config.yaml
num_hidden_layers: 12
hidden_size: 448
num_attention_heads: 7
vocab_size: 8192
norm: "rmsnorm"
norm_eps: 1e-05
attn_scale: 0.189
init_std_up: 0.0168
max_grad_norm: 0.5
schedule: "wsd"
decay_shape: "linear"
train_tokens: 782100000
Each number is 128 + 32 x the weight over the matrix's rms, rounded and kept within 0 to 255. Layers, rows and columns count from 0. Numbers have three digits each.

# down: layer 6 MLP down (transposed), 1344x448, rms 0.0928, rows 376-412, columns 256-287
# up: layer 6 MLP up, 1344x448, rms 0.11, rows 377-412, columns 256-287
down376:148127082112100076107181180159125098077103102137067084137144140127172135110139122111135107164045
up377:141171089123111136149232122114168121095160121111118122116162196151123112142119075151147180072119
down377:138120140087114142104168117105146151122116115117164119124154093137101066147138161217134155067114
up378:162111130184098143162130150100127072114110116145087126192129120143140078139116111114115133125128
down378:111119103144192146125150120117145147054141140153134108129128109129128130132138137118079116129143
up379:166136157137091113123146124147209198177114122163166077160151092122100139107066133136108176134076
down379:051072121083162119183115092182179045175074088135190109148180141122043107119159103206196090158108
up380:159174124177108100146112115112107163171112131161124126164158103136112117164131100116145170124139
down380:167178076102109105091071142116121139125139177104209125106098169124079109123131092097131093120102
up381:097158145130108123142104151115127101191122125091094084112122097107123166118107171108158082096154
down381:099158114099090145135103143113175154138145129165088134137078122140150080144102163099146140167118
up382:136127113167163116210115111150108128131124136161144122141116156071109098156199124127155226098128
down382:141122148114115177111112145150104165047098114134114093134166149144142125153162060111151065137082
up383:112099124150106152128175084158109122183154140176147111148160123084174099122156056161127088146150
down383:106120107095130183121123132159100108127151119103116106096157154119174163176119119095191138103096
up384:108123111113125171136106156152136176159100148102141112148122110124134119133121144121159076092169
down384:164088161123143113130091157107083131123163118154120134148123100083141156101132170149171103114165
up385:080171121140161184196127150160106135148088124182083125102138168214087107081141105169132128123097
down385:084179137122088162130141109100117099201124100080149101085123163187143099092102180108143134173107
up386:161140114090117141114119147092126098150099107156143112099105153185155126132140179125103089159176
down386:152127123113152130106108052144105110138169082127137165082132139079123114094082090135067082148148
up387:167121093106103153124160124161159144062118149132122097090008113105121175171132141101116131117122
down387:096129073138155166134120145106136123094129132157122199111086136128116143143124168089166162135091
up388:138151086110105120172147125077153137160112147106124125163139116162113137120154079156159159181112
down388:153151179148109159170103094116080123123119125112097105139159165089165150087117093109110087103153
up389:180166168133095176162167133125131145185067098107126122145121130155124112117164142122109139155064
down389:164113116146124109087131106197097128102154167169152127153132202058054066148177155160136185178123
up390:092123163144122187117112117130146110168142138131141147131132150129171102110091122132154140169136
down390:146147196118181154174139108123121110147140146112167098156102078104141091158102159154109189109142
up391:106137173161139177151168160155112201171064053121160143093111088108118075143161122106113103199138
down391:164111126112167123129133131131126096149170163084130092048114187132169137105087117181123101058108
up392:168126128138157125104156194156116134075142146107123119135121181131118123098144085097147117148096
down392:168129162154134054151078156142091127111134065161137119110157141109153129105193181169118137096083
up393:084217141162139137081183058080153162118107125100128127091144148147031113105184138143184127091108
down393:139163126166150167148119077151104131127116077143160114125150168193133110069153167112129114084106
up394:102137110076122102121148149131137165103109191103077121193108028102083077152121142141158093121129
down394:153110150088129168102047163098158159079134120119140099088150161166113158148190113178074128059204
up395:160096169106142116106160161096160160145142186117141046124074087130182142092118170065131094147082
down395:137130147207146119099172086096070133096106135123193087154122102127183092182163142125179169076123
up396:115075146136125084150163135166138129156173120228139140140110122136075113127133166104112107239132
down396:136095086125172166081098102106164065112118128105147149095109189120141107099115126126125120104173
up397:120183102142112145096116199130141121131145121089135114144133107128146151092168143119126103158138
down397:150136105126071114146109164134093125182120115107131120124147154056097120147125163153123124138197
up398:072186139104103178120147194070103125125131192215076126094079189136074066132136099144190095133150
down398:141122152109137143063109094092077145145134036133071088109184172113120118136067104084120058130055
up399:102114133082133141130107095077062113147090165122167137122129152117168150139145138127130103101120
down399:127171134114121072130113097115144099145094120154107148127164121135128161103148126196126127179143
up400:089142107134145111136154096156151122116126117146137104079108121142114102190150087130165138115100
down400:151177097125047188195137059127119148158192116136127101161157136124146084172072158190122112100091
up401:144113119147170148102138066169149112116151108149141155178144122101174183165053097121115075121123
down401:135096074127115109150168125062142136141113149159083201155219130049159145147130116079142105158084
up402:136137126155113102079139094163074116179148137078123067090162178125069115126175128117121086241165
down402:140122133107124062187132098124120159164099163091082105070105110088194119136053077125114164151113
up403:089088125073068082100131108134148148096120145144094105117108110125127154119117119127190171130161
down403:103112125115101076165149174137134139181181130107147141118177140128153142102123119089135120108132
up404:143136125082109151184105142114098149099164166132088099175144185126128165175133121076111141120116
down404:090112063107165134176125178163096105119119080058123069100134122067135134118173159142140104139145
up405:145174152064120155110122133215104128162078114125163158093150147156130099122102069150096151127116
down405:114118111166062144133157132148109171137121143130094127117105144082079164169154087110101176115151
up406:101115110086117111145121181167127173104130174159115112112094093153117168115155130075114087095132
down406:151155141079076145124130162136084198151149105094113126125113147095144141175206148170183122154163
up407:089118150167099113134098115103128113134084123113087129124114136131080205138141124109166128106114
down407:122157162125109098138144133161146141171162148120160122094091107073144090153127097107174123169126
up408:131091127140109165150181087054106185168107104184128131115121150139106136124153136046103122073090
down408:064136107085130123083144118162208124099118085117154136208152114144164187119101139103091095117092
up409:105199123118171156119117210151161166157124121138153105163123119141106153122160090111105088161137
down409:100172100167100086131134150112141132163128123174125100158149138063140165138106092109193117095084
up410:149147096132094125117186136151095100158070124091089166167117190081144149146093101117190203143152
down410:069059171153130100104116151132174111131118156116197114112111146132090153066087121196100094144164
up411:166154147129115147183128126140108092107074160140094135113093146063177056126141112130145126091114
down411:137157179159159114144146129144105132149118084106100107164165124103130078129111146173095136123196
up412:182156140113155165089194114140122130100156181134082124110122103117141142095157148102118112171128
down412:167139157138164129157139108197120123158147119158083142118097153083083172124126142134100102138130